config = dict(
    d_mlp=2048,
    vocab_size=32768,
    activation='swiglu',
    norm_place='out',
    bias='none',
    init='normal',
    beta1=0.95,
    batch_tokens=131072,
    train_tokens=710900000,
    steps=5424,
)
Each number is 500 + 50 x the weight over its row's rms, rounded and kept within 0 to 999. Layers, rows and columns count from 0. Numbers have three digits each. The size before them is the row's rms in percent of the matrix's.

# layer 2 MLP gate, 2048x768, rms 0.0321, rows 1103-1151, columns 480-575
115:496515399453549570502508548468544474426539513422492517516512486482408448448501529484481504442515469499478702485513482519423549419499472526531432584548499540400452467476596483547461458484502523475546532554521567549500537458425530563439626446417562587470432542460456549565492470515406510492
102:428446474549465516504445560550505533453559487514555437544537478518475511594437539541531540511482545589455595432489441492429519458439514507549514509466555516464407487517487458535431479531605542517542447446522546412533409528567529552537482461533546429500485569519475547512562579535532511549
112:466514466504453526497487651539438511438420444550582472532521400626518535412505487543487417516489557602470615388389533468567553521467555577541573542509522454513540495484455488525535493470480506324563479600503439447445487490454517489534625404514617497533472497502533445425532449553468536432
099:426475499442481535580572506488562508497520442532454495498614445534435485522541512521523481439422499450558636510411508449492483512453488472455348494434438385493565395482502527527470524535515469381566487534499452418470501528451560540421534454556506450573482537478462549475471557472467554517
093:461568543478562574506456501512486528503510506505434490404429532515505482554539536478549530541474497440442525523485499481543550462480461446452535507487535543494529506435565424524439468538532595470411565551462436454492512454571446489544493518555495392423526513449523460513504531534527542405
078:443473549498488441446507467352565459474511386461449469549549477500563515423540450557580445534450527504465499453509449413432458437486530507394585394492487523527543520606444528563426495501495543517447438423528523477549485551419640412587478494451507399412525506505462594480485495529565478502
099:419655467527529528608527488490581535545609486472538571473532608444449493473476506505526545389567494519481482462493448503462534495486531552492462466460560459518480559491551385557464554484528528549483589494467482397592504476653502493586581520541522519453482497508433531518518434548452455506
115:568324582498524512434618537377501484567470552525465456516498482490479474558512441492390502555476491531466673497606490532541516483441596497499525556525487530464500522455436496522519444514487475444474528413544559473489576470593491521578525391544615473516486469552485597491434431473575484441
110:534516538528502522571494526597501441514598513480477466528424494578495495466425555425545549577506578560488526599516497528398562374425542407497570489507528573500533485494423523472435568520607561456441458507477439488478489551634437368506633483508457511483518501469470515539522587542566498519
081:489430497455495498588539480483432545506366541517554527590499452554480492545548462544468470480457506506607551498552495442401456533493479542474516485517498458487514534484582479491552549538502489511443543486535525522429467520491577478512528430532475501487537552494548526566453508420549642530
069:538520437399520539596437447554439624367538501506582485474560416501434501535526481443465431449440507478448623561501470542437523413431616425515526460522568508473509504543438441577510426434544527471475434534567467475482484465443527533501427540498435458519607470492539455528546499527455547583
069:535496534479475536516505494419483494489483553538507533559514482534497398499528507503469563485520632390460528577459557436498442516381494471500447490419557511499467495542448424535529488502483519474476509451573432554547509509492432435471418504500492564504527519526395574472430582485568578543
075:537443391479624547492445455544512635428560549533480462482527434546530434546521486528348552596504437500586578511537444491471554454368474492531537498500535575522395526532486499489448498420498423430503509555386510538500441513501591563492485481537497474519485475454532589508503533514550548520
072:526475507457573521529509571479549506432527495521498448470567472525526469511523485449384529452493587577465574439618538536519478469564431469477563431519417503579438464552522585500488538483491479559482412507507543566582445486499573486524502532503441598461553549531569538482545553565485576541
084:461470604489481472606575604464455504639610537525554570561468465414498504486439467415561621490533481422459524571503579527455474526486501468559526447541491553503477572454449460461571491570561487576452413397513441479530550517572506543530578518437510489487475408507494541488417519474478568537
117:481597527513549497400454496442511442506539465438553527586538494483501534497430467491458516490447618450481565547555504378493444535602462472463565491476567504546497403513488548560507515423563446463507567519489467580509518486519437504526475509417515527433526480518510482531542508423571503539
076:439504353470598586536553490465581507586433500475506480568528534491442438428522482515461457503550496537503524406521471438478497472405559533486450467578482559430418482406449407538578515464553466506518402513466513596565625469512515542484491540474564589537475452516478565490448539487478563544
090:518523532474541521523460617476498499527467490491491574510528485506526469524553430508568514495451555463580605549480465418516507476461503384415491487503456589511488450514571524449522488509471533551532447425517503585541439472475526516428533516566416581424497470468480542567459504536500535362
119:606562442563406472567462517610545497500542502504486558412426381504479434547549540527461459494455509534571590514487401552519482554415490535448529401500461502442525441470468511492515489478608525457474492456485460413529563504469486530489560530445565441497540539540519488612584460471557456441
085:477436463534314477610553571445501471547551497475536481540509512599551490449533562396493492461493459447459590506460515487483445474497470509478545593595491583509515547505499426487583453519457403442530472528544521453536451477521531461417501506521552483502510456518415531534463469458429595501
123:462605434535373446509516461617523506516471487518454464495536506501473468510592501555509429573523606519430338522494592438505482516481415522495555452544554512541471485472492542502495452510544448468513549409486528457478498510522514592457547549491490530458444536557487536454464536501570561498
096:430516475444532515496485417474554590534448543482526509473484434525460535564488516429540595517567496585551434487517443499528569432523469515430579456428431489472464499489472463516467470446488537479515464479494607511491500400531518513459506579431490519526569549569455626516568556505496479614
077:449554418596486531591524546436520493485454495551582503479500504462497531453476417497470577446468435448516525504529420510459497577488440558555393513483481495534537507492588512489564509546520519518441551393546496416438554530502495521414467499506585481529564491511526560467442581453545519448
097:527441603524591500579542520512550562484455470504492543550590485519487625418527461465505566572447533511532481494548491513527480521508507451505491494573538489560462468506525451518559585457493438551475534466504495559557472593547444438510537547471554501531484571486501513429519496592368486562
093:477542510480477542472513456480494487626473474483627495467502414530477540521525518498504539459496493442459564447542554483369523500450408505489534578537466534435542520488542459568461481446466549493456488557482579481478574476530549520618440483474500578469458489424574513474547472435482547480
093:367517540484553597608373464473550509593424560544510530444487499548442438480465525499606423490477497458526606403496481542416496450528475570531624496535456466470486533524487536537502508537518464460443515503480467592482520537569481458560459499459477539423580552473462474489485530504600575465
086:527444455487520519513461481515493519540587413509452480477551563463507435500548517443578473488502503494488523504554501546487507432469522560473531508457564461541473451492463523481522516532479550464465439498505512518490383484530514408580533510494485479471515548434461543420433546501484444527
117:500418459405456485423478435336440462504493524496497566511444495543576470406505562461414460499496482477507483540379392469584530412566616503599435398517430518462495558495422510534503452432540540488488401511555558451482482542443531488553489536542519475467457507477523467508498504506500491454
112:538412403491499518616587486464478483404600515430465514507599495511540502453503498496489530596607477434513425496519562481529483558516348427468541454457474544460475532461510493527493552519528493576461431618558438549544436540473508561576478421488512482473445564493461443472397461527600507502
086:538550374533609497443513470502476365544524437465542568494521477468470419482382499574521521463515484417501521521391500449493456481440437513506461556494540446602500584457468443519481507511524539417427390462493483465544512528497493535464533607459504530507543602455504538443406450475485447450
071:407503581491561557500449556448554475514520534506452550566493481564506545482467573525493511558458541453533466425558600501442497486437577504430528488463478497559523529483508544455437553426547533451464555513490460511584502558551480392537454550477462455557434524507472425486505471425449552493
104:485432560466452550495490524471467540442525481536484536527526537567615537503478515401459481498504507489456454474442486475480507535474470509503545430513508507460524472408512504458459546486586489517476578526513522442592453583501447505545571594481448543481582464434516513489432427532439517455
121:547533456545531477556588390517506420467459503527519410478425568478565550416425438504543341507559495529493544448590467488460545428496473483525504503468455522471446568531495476485468522532495554513451511369587550461518423596453564484554489494489519562473509515451536447521521538348393521427
103:494370557468547469562573465502556440528412517522532469583520461526473495486570466437544513529527473417451474548493509503419450408432525572434486418424514498519491489481491546526511482413545431519502513566543536574518463421443495520564482500508496607556544471462517528459497463453513476511
071:456351422423418504533473525528484516489519469555536496529534456451462483505427543440550426510474561443482529509549522546624566438488533538539573449457533549435490429502423568413540523454514457468441475481567468459498482595500536534506499481523450454475444548433470494404497474447401522539
082:429525583547485564530475527478464577529451459526573383496461502456476370492482604516497445502478624543466382474377609501507545524554454530573596510550509519578503448464507557540560548548391527499557483348529530513522461446439507528456484535540546497542466474513469532462565599541488516459
110:502533550482529497540490512517534480506522471419464598468441560628506593538531524411542456471465496499566537492527486528513558503373463518579540464478487484462553564566460578522522580415551442465477402395561521492517511479541482518490537469451464539464476467540517481528464507405465481557
092:406560568504547505451518472455575503458531461596556557520534483446470536586450426544466520468463543482501636537585531507508514549501572491501523489491480547474443490528583582516528443487449507526487448556518481496541476476515541522588482462460651521455506514531539578548465481460401538480
100:503613464442524589574534561555498433430483574533524525482423545487513555480467486536512534466436514489460621481373488487582458510469454460628494572516564522523518596549424473454520435534511603520510454630525506540441532505552587523507529447508427497491508464600452510545584442580659495520
075:500375584545466529529444503513463482496504485407509507500405484490512469521447462459545456505473580500435533499517626514437520441427571563530455454468483560560449488594502495555520465486552514473412480455506499628491485525461556390499569493584429521432461549594425455554458513551479600475
067:561458448458421471569479576469610495560446374495557452510547489534439557504519466407542678453523549539542573507403456452532522494536451598481471527504482584471492448454457593515533455528513505555504425509498482597493520506454397483502578530423622557430440515542505494543543517530451496469
103:524572496481556486402468512423567606415581560466486479472390378487512543498472592511448536453474504518561423486412445448557499486468470547504535506532485491438487560585478490482514435454493482492489557443484505617432583517486488484546545572474491474399457564468458444391468524492413523506
098:557429553555501471493463442526492567491453514595503482467407402463466500497505475468445469498477461506474536486525485592469556576507465527536534612489517609416513588582564461544511440474524478488543448397482576566461500468491475584506501476520436541590363594488518519539459431488441484447
074:493416541535539517564434515450432578511491458491553605461430470514480406504531547462529458445472524562501446437552462522620582570403497485414477450523586390506437500528604550578580530427500430575492504609577531510513476470498565477441608462525557552375469477483481518478427547507457576444
109:606479539533516456525604542610425503449531446444451487455572522567515474454469475601494494456506464452567399462358546471498474539561602552560525487484465635594526482517553511475510471441512552520561396510477443488483541519428535584559532533512565558468563559481629578460556579471556462530
082:420500462416524565497472410530545466539524554560504479493533502463582477511541537508530423438525553580413624400478619527432464517392372457531607451470553500458484533421584532577543508496496500474532437493441483520560527480566615523480555507501404433459541519483588532438415530542549522526
109:493506500572578515601509557544486494496471502556398583567564510546504465457501489515423472502548513531534328561522598477474430554518437553411530477504407483483577525411397514540535481407518524531467527501510530508612490423496471520448420480485555515524487496481559440513445531452579459514
103:455554589557449473525475605520544501547550478478476544506435504564535512518439481466625489542579457432553644422505401493478559504508535449472487517488522491540500464455612503492482483554495440487475491480558462534456525424565540429466518525578507481572542437530528516498461539520376529600
119:527302528478488527450513468447453513506491446542463461491591488580396506490521460528628434525520452515560581515477471537481475396515469506474597497562490495434551478501553551463502463515501529555496385639532541606503408533378475532463508527459479531481523541550559509486522472405383470446
# layer 2 MLP up, 2048x768, rms 0.0321, rows 1103-1150, columns 480-575
112:477505554548544532438586458477456387617442501526502477401494538557524565507539391534512458550540516489474526480419466456472497534484517503460533423491399528514569394495480519500500552510457544428471532474471462459513441565499471532491384546536576491555476465487570405488340523546541499479
098:455600529467488520441462541493419388545536460407491479483537514501479439495473457449532532481510517522494572527447530523433481461493429515546449403549446453459446509461502541464624509530536417477479575475439525501561545439554574502422478584559570509558495449494448492590516471546441441566
102:509463609501598551515582494481546456503510492514504473467625505520582520488500510464523420420538525468490516499651536421417483525498465451542414425480422580476542512486484530510449520472470545565484518371455594498588516574507446609519469576472470475525498519571561504578506509577583461594
099:470475494560460470447507461497479505441519491492511502520463499408562544522484535577392485537580625564472424448393511497464419499533461488634487585575484580468486574499513498511464549529490522439484532541561531458439466489422482468515447474416495538377553514514483517389451562558595459529
085:406555476530485413478568461519427424548414435559481571573522525461514422493457451415460466507536533468440586460637456475478561620497514475567467617494504571493519521565484588484560468522524425522522452550545512563588523490446569544597428518493469534453494529440522474489510465474449472587
082:492466475493541530495411563556481470449349532504527571511528598496462504537383463498442499396465403532465560515433540513574514574586531521493666652531492403539372540600546543515527510481461404529441588630405508496484478478445562478510607553476417517605535487528470447531541562478490562451
098:550465535460509433451531515488451469488406510461501464586459484513513496489536483493540419611415569482512473540520520444549490481489534383521488491499445610401502438528434538497482395538460493422477433546486554525483483454377473552447424464438484440585532482467549487587534615421566499485
117:520594370566564427464533479562604524566409426526496456392416666523538560591376518489452502487525487619544653488551433470468458555555504494518507508452466532492509540579506481545513460511500507492602484474423505493578407533491423513447482383478503487550515469592548498512470450396494420494
107:529394516479533615513501524594462478466510500489551518449549458494425502404486600498545541507427556540528439532551480486479517442440543505461486506543488527444485499506440452591482559509592598462495469537474406556456543571598509435507607517447387455439530573511461521464587627510601555555
085:438482512517579446510597523581522495538502540460484529490474609406461495533485500568475540531498537474489623507516565560500524491543457540479548601474513576476493557472431501524509510453550468546438547452486412524474534609414523495574531504551482535437518435461550499502539574454519381546
077:527551488476424521530507487476532427459476550508465483527513472533489537548420451475511527470543533549459489550548507476630561459520495483526487412515484480510477488521625427461548479541556496526469549546486477491460560468483543484416584429517505567420497441446513549562507433537456429537
079:473554563549544644513530531531457476579502428522493544517493501559515502481491641465483465372532445538411527541550421524479482474496532557562568494598474487586485560537659491411548489505551467526481581531494553472481401541519371472446535565525577569502477551485482493487562493450540527461
076:482548546511557570421389520438519444585512575419393447488485599484503494585476490533480456525587605465436624556546487467445496480526694489478496484447519426454501453449411533525528474617502559460515446417508396447476542466582489459475496477397496477537456524520342522480472499549516617451
080:457510447545449438504458479492573446494563493509594476484512466406473520522421541578431422466509573503443528477563503500539620536514525534493441462571452442491477450468504512491509544541471526609432583509545560512477487439464519451556593515515506537581553543518482552492471499506487518450
083:596444490531493493593486578590556509564472510475537425527602450493526445389458500561493483491488424424404475422416486477544404610492480559499507517439521493466474437535483482631496480543487558560483526405520567541489515553444571429519495541451442363484459570515511508512481473501545574468
125:556487402510524489535594483471573565648536476542383493466475500484506557468508473528491508476567470522551558458455451540422479501568697508476465547540450549543495487567585478426509495581507499539520468453440527468476574496447545464494603502548588492525490499470532528513540462573405569506
081:475530509505472437516536498494469472360585552514475459456505523438577564489558489406550512536487489418532552499551539430512456477493511511542534475458472399479553505503453489541513548549471410354605522386449472498365529499498586551511556484457413358468546505523547546520538472522482504507
092:533501526461499474500408440539457426462456510464457510456410416509475453507592497517430510462515529551485495489489430441530500458477469497471501485544556447500467399540479454488410389460556553515509557538475540403498428516450428483510525393471535546491525495473594526473451443468471484479
103:617569410578426531519395581567490571498480439461512518507398469486480513526511535450421493511500482458589474488515468546548530550471488522500641412435484542435497474539492506462523535477616501505436468495419454490499575529511508511509566499485537439501476474457515442573595439433454481392
086:552413506478507506499526452535546495573434485476581544547547484479492469546516421385486493560559512453506429498573514511496567465583532495425525518579518449513432481497502490476570460581534518550542531525430547527544569491433522556490537466464510533467529478468518553536461480543492359502
138:524416554443425578458542534490532545406521582479481518533463521596527517505428531453438558379483524500555515494467500638486396447484559468539458500437442560423496496441444529520440571500485459590551521466414460479462472508459540532632622564593523464515505492652481438464453506477485523465
088:499497522502528566487535519575454556440498535496500498587499501437417498448474503586532514454474525450484527495426507498416531551484591489544500478489545508555485517523512482487469534539580539490453598455493417519512519541419507444559435388518501508448413472459547447442493438502513520417
084:465523517475491455518523485470486490478495458459496529517454471617502616465479478538489409484544507498544492471568481453481447521516496493499490409572550525547564503530531394531476506480494514539524560504439436510587392546421509460517474469506530520440413507527570502487469479512494431518
090:487441562499530585543512506540525608507507455539504565587585448548472571442558394476464585529454518467531441453509454519511523538514514476490503511534580449590466476492501423494563547478499438552479510495512522558555423557522421454466523562470551468520513591494483495413485501573400483563
102:510521424495570411547458481594394502517471489540528508506451496518456514579440530531474551521493453454512511474524510583527484519477419421454437510540536463600528455447532466598485488530470468442416509474544552572497547479414490498544527543594452520484410454532516456489380573507504488470
100:429490512512542568514462424416487455576470629528483545435531553536578596454561597485580465582524524534423572462482510502434414506574522490488516448565549428478482510491604427550496448565478496432486525442404440481499500577545490512551461427508548478465468521456557398532540528552482495500
081:468490434501529541530486535530442498474517612565519519518506512491535555421549489553387458610456455517510473417463517471490406451503450560487546530476375481450499506475490569517516469488463561615448536451436544541460470470507508596429510493496568467528570425486522489459517531499444545514
109:513413487557488475400456502533458453520437443564587520522498589521525483470462538530518626489510339541527459484508448586580479534525505451558489462515458515503561505517563530534589527433494530596413377409568507423519447552474464591420478446512476481478446492496549617505474447482632395543
109:528520447504411467499529475542495529441584535496528568572498511483489531452530486546432570559485629412542486524640511481564549473568501484501403536530552470565444465486397511460444490538421574499516504418502407484589505555561514547586502498508558462466490562503452373418532508522552472498
085:595475562566454543475622423520405468489431526478533472528497516512402584464464557499479527567484421506420439474452536471458541514511448521522527500478529541511438550495469416492418456538573439463426417465510482476489573520480540516482430483472451542481456599440386539477613457424482428365
079:487349453448454522474520550524520431649551456485504526578440423538507559483560508549524602437466568562581487569415434446517496559430357443577467443621546541489473518467485442573540501532543426524532481554562479491511478519535552540455442481568471510499485546537516555535498575447460447498
099:497598425529522409477489502475518426529454496493547482462483463444399452519507519604514517501487505523522628472564517525491502475533555516498498575501497512576448524511504516585529461503418514487529383478495506482454571415500570510432433437531520480493460556555481482486559586432544480519
122:555535469600539490491539463521544424416391551598542439445478521525527526455442417411563393464546490551486471482609455523446540458460494505541537542485491507497460547517544471466446527558533539533400519435566543501570423566462573533586507531467494545506497498479543412548512505377452495410
097:482460627451568467562585453551525406537459500525547452556544520520552449499548445462572524519525424444477522527451525481445480410444505509460463462447521510491496478531480538575533504387544498512503542565548522506545528438457491576514488485516489659541543469406512531473483417440528460513
076:573530501533545637523527478479452557330419432516507493513430524442529487465394509424574426511534537537589342447562482471540588422479433515538500394454623520502440455478535534485559536436511524522469451467495516572441468459502539508531534466510449474519519567548512556459477476488363419516
084:466429436498476501527472523417508485537521452492523499530579530422578476546466532530397508525496406488411478485456645567520555513634387492509560496583469473495492416567385516503519439478522522466469570452587438579474560428440563497418540565466512473536466488476528497513552530556456402432
112:480431485481490470491471437502517502538586510443463537531414540639528519511554526507500546582469499537559347460487475534618510494444377498553445439525447463516521531484453526469496507488489468467418413368544440481542538472506510545436521493487491549504471495581423526478403528527579497562
093:526513349517514523554517532496526547514525411533449571498479533518487515504477518443476501530426489505487417463503487559556493511475571454473492537545491484479517504428471435549426534459489437496497562489409454519447508527464549503532568579531501451523422557437455530591540508472537482493
094:488523509496422493419495458524544558608447469453546498544523523515509414445496527457516432534490489549464566497543515531432418504506609553468423398514482372454513462491508545512516567579511392507527520456518522462481465492446478560521475571515509425474510588428494508462465539424334401452
078:465444531507451551553404602529569452460488507460572545522567514591395492479503422486604479551546557521531608555535476440467523536425577496519473493504545505501485565578491569485459572537506479348532468572501528465478559476579477484591582490512413479436577525469511473542496565395535569484
076:524572528577486346565580345609574513505541439400515512561490484511493527545396494502569506556490420459457597579458476536520475497466540448586430524472444560495538582537452500437481479548529477494530467383496461587496407492532515540534565434514496413517503496461424512552551479501535454465
092:394460539534414485496514465559425429573398474483553564528486567512482494520566519489463441595467505423400648450545526553507513539526537411514444434510538413522572501435487430491487535566536614477527498509505456490596425497506412511510407401481511538548537462540498561549616521485610523484
091:544431486553481469448455503497514522557494526544485541470497504534487416488524476474510495458472460508492502566565561554573509536478457487520475518488581568516471496555515511476474440520470521578559437535508536582479511539404533466524546511535495508587497573454542469502454468511365557540
079:483458479505507605535457523444548370449461482454460594532490498585377521498525523426527473620486496527537545500541480544503458463491572441487563493481467516450528473508477487487505483529535555429537422546548435530466501594600480528440433567495491539591552511516418601610458479414468568517
109:477473459446496510580459519448571503583494514514562471533489494435433570551504528504519430570489407491436648496603494540558516439428466456449460531456533383397511478511503540464407491537461460490439528585595497453524411426522448468466508571478489478460479460436429435449517468489514565574
084:626384550581605459441537442487498580469471617500483516480470441558534452604386589559568464446473434539507531519539567466590508559473540537463525461534481509523491550514426520553515521473489470469533435457537541615530537443494621501463564490524534408558411518526553499480460486520452494550
110:541497503448412464368461463491473513462527517451667457450517462441462460507526550535578523491477490471508630467467416622526523511548443490578473466554555491529456526629558454483560538596497506460558469489530491510447440592494524483529569474517488488487536451522404491537480427532422482520
104:467423409504525618509479452495412498451493558569493452435490506436490502496486613557409510547488467559460425541492516499566396512498517520469506453521525487502426434546445485515603499522428469497483505586496530402446457525487577456571539458395461535437388420521460462471504435529479478468
# layer 2 MLP down (transposed), 2048x768, rms 0.0321, rows 1103-1150, columns 480-575
111:439490554461444494443481537512413531494523421504483520468494497549482488487504517511495479533479542471503522510489469516472496496495457460456532490525520586502478577497520469490463520557552564541468519511617452455530359529447516464446469447537503466515582424536497507487533505425540496560
102:380569590494461551521529457455550497430514507493426474591496498551434502522603459510619438519631412510550467541500571561491476425480496457546491454535550490511517495476562522436450522570515541689431472474432459524567456375440523419482443520562491543536515500469490511542520468549505565424
102:521512533559468483505537577423494564503523532520524507604493393538538447472441501456553496454460513521503503517528490461562477587513503492446461484604533533531547458423562502481561512546464480475463555567459481465523496510476537512463498522443513509503513496424538480485449552476433386523
096:488529495616429500459384439525443522465549460536531458553438566498500528443419567456493538486508450554492512433483540407491470432540534532531450497460467447542495477466527536519446448463485541513385504563548483446486583521599500516462520561513470453476572647497553522515431535506589486456
087:448472492442525493438489460565498482520468425514410477514465509481441507395540566433414539482506441558569513534512561566531529538510560534496527549486565469459464547506589419482535603468607434459531489450483508490485523476526509390586435534479457474493526496512473463533488442492647576514
085:443510559539524464539430496525496528476429488443540504513429592474482553453463482460545573502552509527433530404448466471540562507482505528490553468483524521463467551480463468513425441580463400555419518527396517468536498405491611528546497580444476423565508426486428453526570516452531552460
107:444436476409463546431472458457486460560434549396458449640545449522466493550531468517495433493411463447413399545514495474410490554586399460520491555496414493433546433632538602502487457554450477468429411497538564491451549571489466512514442394432531461457553499516492586575516535479535495457
114:594340498421556482499593430457482403542492451409501466547544485434458548485456531424472448467532485515427545397511503462596462478393576456488547535390424511455462514537374468560561545528599484563513528502591500464472459494407534455518524561492541566543617579572524354572487523463549428482
098:427423500524521474470454481475471499483493469500532531447471534466440449560583464494451496478484470480513477455500455479519522590510463447491473450427477539443470470517605486533514419488503446535592535459436592527534440421389549505505456514517583477509475519533563572507495474473434414458
089:455483480423490467610505450578522478501479520451515605481523417451506497431450538537505455485413560453580534586511584476578514549485530453473469465497554523504469496451500443436550398535436563527552474478557486494384525498515444478563414534514506460468502470437461524508533354545525473491
088:494525508450462441530523517443538428492503582427523572520459514552474578561514450511510576550555559487433503457484432513544557398526465471485512423373352398544535508437565356457523614565464495443442461535408477477353481517496548534511454500491449555423443483510524486577525491507458486567
083:529456559584550495574514524565431491551532516506540521589467430534441525441517480514455552495619443514454466554540496500513472523464526589505604547533412532492464518530584476451513423473545495454384539465439583488534430480474466495525511480521543471519457518508489466439522467537506433576
084:471543521487455394582435563534486464568490569498499440499449537521504620417488485491479568558521505444514566431564382433473480545483580597471496521548504466549525488524516500507467479480549465543464423459542439508407529555518457448475566475462522346459456561475326536510508455483579477446
086:450541453568471481566575475488544503448467568487511539505372481388550425473513411565490497518479435492519462457460418519552593381468535518469496464532505482515494582461444427511592454475562506559464484546568578498463519447471532446503503454614457458538502553544346529512416567485489570544
085:514472555493466509444497364521495421489485513415423430422492547451538512461574547547481484361525496527545439420449409507503518504518527465541519510535538605431460542513519552568513629475481435603605537550449553419413495512487478464440492506403575514434522505520569483567488486535503493492
111:516473440570522511468567494468531562643513469546486508440441470390573488529487416488526438411425495444562617396493454530396420511570486500570448466496450420569508549488488573517534340398490499488539530439488438409431488482470639474509513588569496583520464434629520522456499514521522517463
088:446498446524562478552529554516454501477521548427551457465481535452579480503471469417441611507450529481538540487546503504507514504489484478535432364484454437486530501482482580544477488540527492425475551472455470538543515460522561547522456484513538534462492592504482534366583549519555489502
090:471524541484536500439444406507487524437525489480510514478514405452601498533483466414528623570478529569440483455513413521532591528532541522542509487476541500481469562472556459559414469585474480593507377534580450497425489587504503519523500509417453483476508624489543627459542540484468594439
104:531429377518473499462485571572413594392499517517445550517450414593524426445510499455530574496447517550474622539571500489488529550541486557510476524475503530588451545452457477468594487513474500452455517522480615366597592529518492527581509529569500521584496495500518561536519477582448483429
088:476449483495498458480497546487440480573501451424527478531562443529463493497444516470515527500514500546381500478515496582475457507498534495543606518525522499512455475556490490469521525399477484493589481501485408460479498566403539546541582454523528532537541565437465556507501510562616485498
117:506550498572473499459440430449453486513497407475430487476561504434465490577620523507561461487444474537472468517484501548431510568490459574564557536568433424575443518551449511498478503506520484529483518463353538505452467483452484475437417459419440480545478472460510435459568569470526536547
090:470465471517580503520497478562471517561428549505450482471403545474388476540468500390492617416612476525512507470432525549491568461497564475466537427487448552459446475477437548485464521455584514436434499466535554442512534477507536573499570474488552587473463568567541548463631548410498439514
086:517443530511481487479466453507504448536364529428505421475502544520499579372486441571531487536481506495564549504526591508487538480573510522524501504564472548541552510463520539479524499516528476496541558467419441522566591527537603479548533494628581504490504554511601575626456451480466429529
095:455560489449426591565519441523473517534546491376531482525502439537400567639538516520459515506522518456543459419441571537442503534470451469456513533493570446541469580561492432470502488447414474565459419455475532539567450527460526620480336541483493450503565517496482392487499461567520522534
098:481488549467500531500417468455477419503445518469503446533521515442411519537420394503501380566561396555449508579465470524478462480447523504440448462505482495566556466354452455512418434485548495510397480474518438540409401542525516494473383483476466423569496537518513541515548513481496483430
099:360435436455563619452416528449474486535513496534490492478456563515384446524446507543437483423484570451432535543524540485485472462486545431451505518476488553520461433509531513467576528561532522394522529541536470569451456441524537470481479518578569517460447535398588434483506531502499402523
088:485449469511484467494455556515495478518541441462516455531443512487538483492479471488513481515507568473545543501474533478497462519522444531463544617502396532577527535509422530573509499493496497515456505502488463550437492514491456474486494476410559481519519499387531593573459550441525577472
110:474502515581540560481513407477494417571480581428564417547461495539499526473473495542497492545491516495424412569518474529502561419490586548504462512565518592533496584468533527547496475452453477530535472493484502558391533549599491536526525576496462501530534503452469451540565458514453506453
104:491485565371425545478474482560496591459501424530453501449466425590494521594532468407495523496466515507499457503431434469513424536609474459626438490434511523496544552478580469533498523433474584465535438523470536474527449488433482470406571545504538497547448467594501536474604532521571543447
088:564560467532431499544514409544548457467406511496553483549483463461421386566486516454530510550512559466535493455468415520505460508540552512518612465548509476458476405533558532424514546508460562435599459441471502461575536504538485504518502498506491590511546485509518495490489542523545390483
082:461477420440423535566519451552490517576527539488559512499510572567514580494579510470476540470494410449496470521491433514462546543458444604596536441561472522514451434521549456491416567528540486514536527480493585453452483545530514489493457540473451449541459526486412465424528535484522419486
094:471448528486337611562480457460491598405492530538481561508471489523545486549551503597399453470463407516502438485513472506435420415501502497476553596521507461479501431519530519496482431518558513453468542429475450420488643529462495506513558411560387502505468513533532393398529470477583513464
117:495574459542474536400511564413553514430465469495495526442510533440557515486559553453599467521568499558537438511555458516522484457467618470465516577483474554467514485517539406467395516604460515591502546494390444558497564568572499530511517469495481568502576551491458485575392464544529482467
105:540610405478470493519483525518499448492440527550521536637477415604522499441594544526490540531455535473546462547473444399519497476466474556387374536444520513533488445496516478511548534364521498494610530483600550507559537445472456505433519442502428565598564475461539509483489507441558560477
087:498497529503483642608473441477520427426469460498515468460488543423570450438472558431463469550515508508475447448487586512479476494527445581578516498480542574535512486387585589501530472460445494463462529455428559510413570437449551492475456453553432519463540501526568562375428460583416415580
088:523533468520566478547433537479544415507502482520477528475532462424490455419458507552467554467518379536432531523490625391530471505490511507525411420484452494464499472498358560533523503441454549548537499542520454578423581556509526446473547560490530476552473515518563397470446465499570548516
118:590500433518540499532436447503461547539504454495532543456509537601498551443474483497585519534472509540494600449553483495605470469413411480480491492507493510429413427505560507547564613466542471487582564465515503507501454448445383518536459466470524484531515512507535496503473483440589501499
095:448420496485520502438469492492545521562511471443551475577515354532492493435520527538474625415485524470412528448548460569462560477451477436400435475537443541512434422550508536516457491460558516505557558465497461471418553504532537546521453483472487536500457430530497438485453462437485443540
090:502439463433514440502480482485452574553521450420498531512496510507451436502528538503418503477484523544510426493496507460502535546514491516495447558530512420605451506632518488508531507499518474451536448462516489496505493497480367467517475544489568521419549443578515522480531523458498501549
087:467506530430498489527370601589521471462469528437512497521539434496512535490434472482515471447488496537527547546562517483476492473506576553507501440460557512618465540588504397424526426405420495408569421546486519418539508451585497479542595452481407378509488466544523461500550464446599509558
082:408502457484462559491544513578524544509525522547531481497493488532474579472447596547486523488498465469545540460514532542529461547467519386580494500425483562470489573577488548496489526403492469373551526421538462537502447464455566540502465602497465475567452537447461492465494503553507448513
093:481461547439607424522437436526613628438524454445519491460517424499541543446489512463475531556485509551487467468495521366533441477547489555429555532519553515533518602563511536499500437513511587497455495547463529654481473509514518446467482570543449509388440520515463467511434461519430525528
097:465484565532548509521486459468454584498485520455484441557579527469519511530442506559485430484452509514550479514487426557483470517499500521513505460499513494540593559560524472486460463474538491488498436552606413423649491554446462451480486462483412538607520415506543501574654513479417486488
084:513538438501469428473465462535469454434499426390543536559451544530582508553516438483526446539559541554461516483474439530484490486549490456525619457541486529487453414451468506471543482534539483451491418496542464458568447542590515516435510530534450517541523573439428562495471500501540458502
099:559479572611535479535497535600524474395471509456482453484555500567521404464452534494445538534505498438479436491462488446497553530521466507519470511500524548548418513512521433595521559430546576509518502425550464536512521500452473521548448412521551493510462580449497615435481522470514490444
088:525493552556622512601442473477529505475551479487582465433531391543475480484461471421469505474475532463486531474449456589555457558506452441455540480591451474457475482521447466508558440478455370489560482453469490475592468443556543549552493513460444545534467593490479416482444560491545408499
107:549435470498534560580424473449492481447497479558551526573496464500495517512469505479375471434463547482441507536488566640494511427519485525456530537427545512481534512470454544533520458639540536496455534488494510420573549534550455471462412480485486454455422541521471467507531493405537388484
104:568486575479537425557533501503502516494474511468514527435524505502450493479439480498522535488511523571483566581442403523497514532499470465450520428396437491514506488468484487479392548453414499352525419510482469523545591481401519540513450501571559497539394448531584448483484519449428587466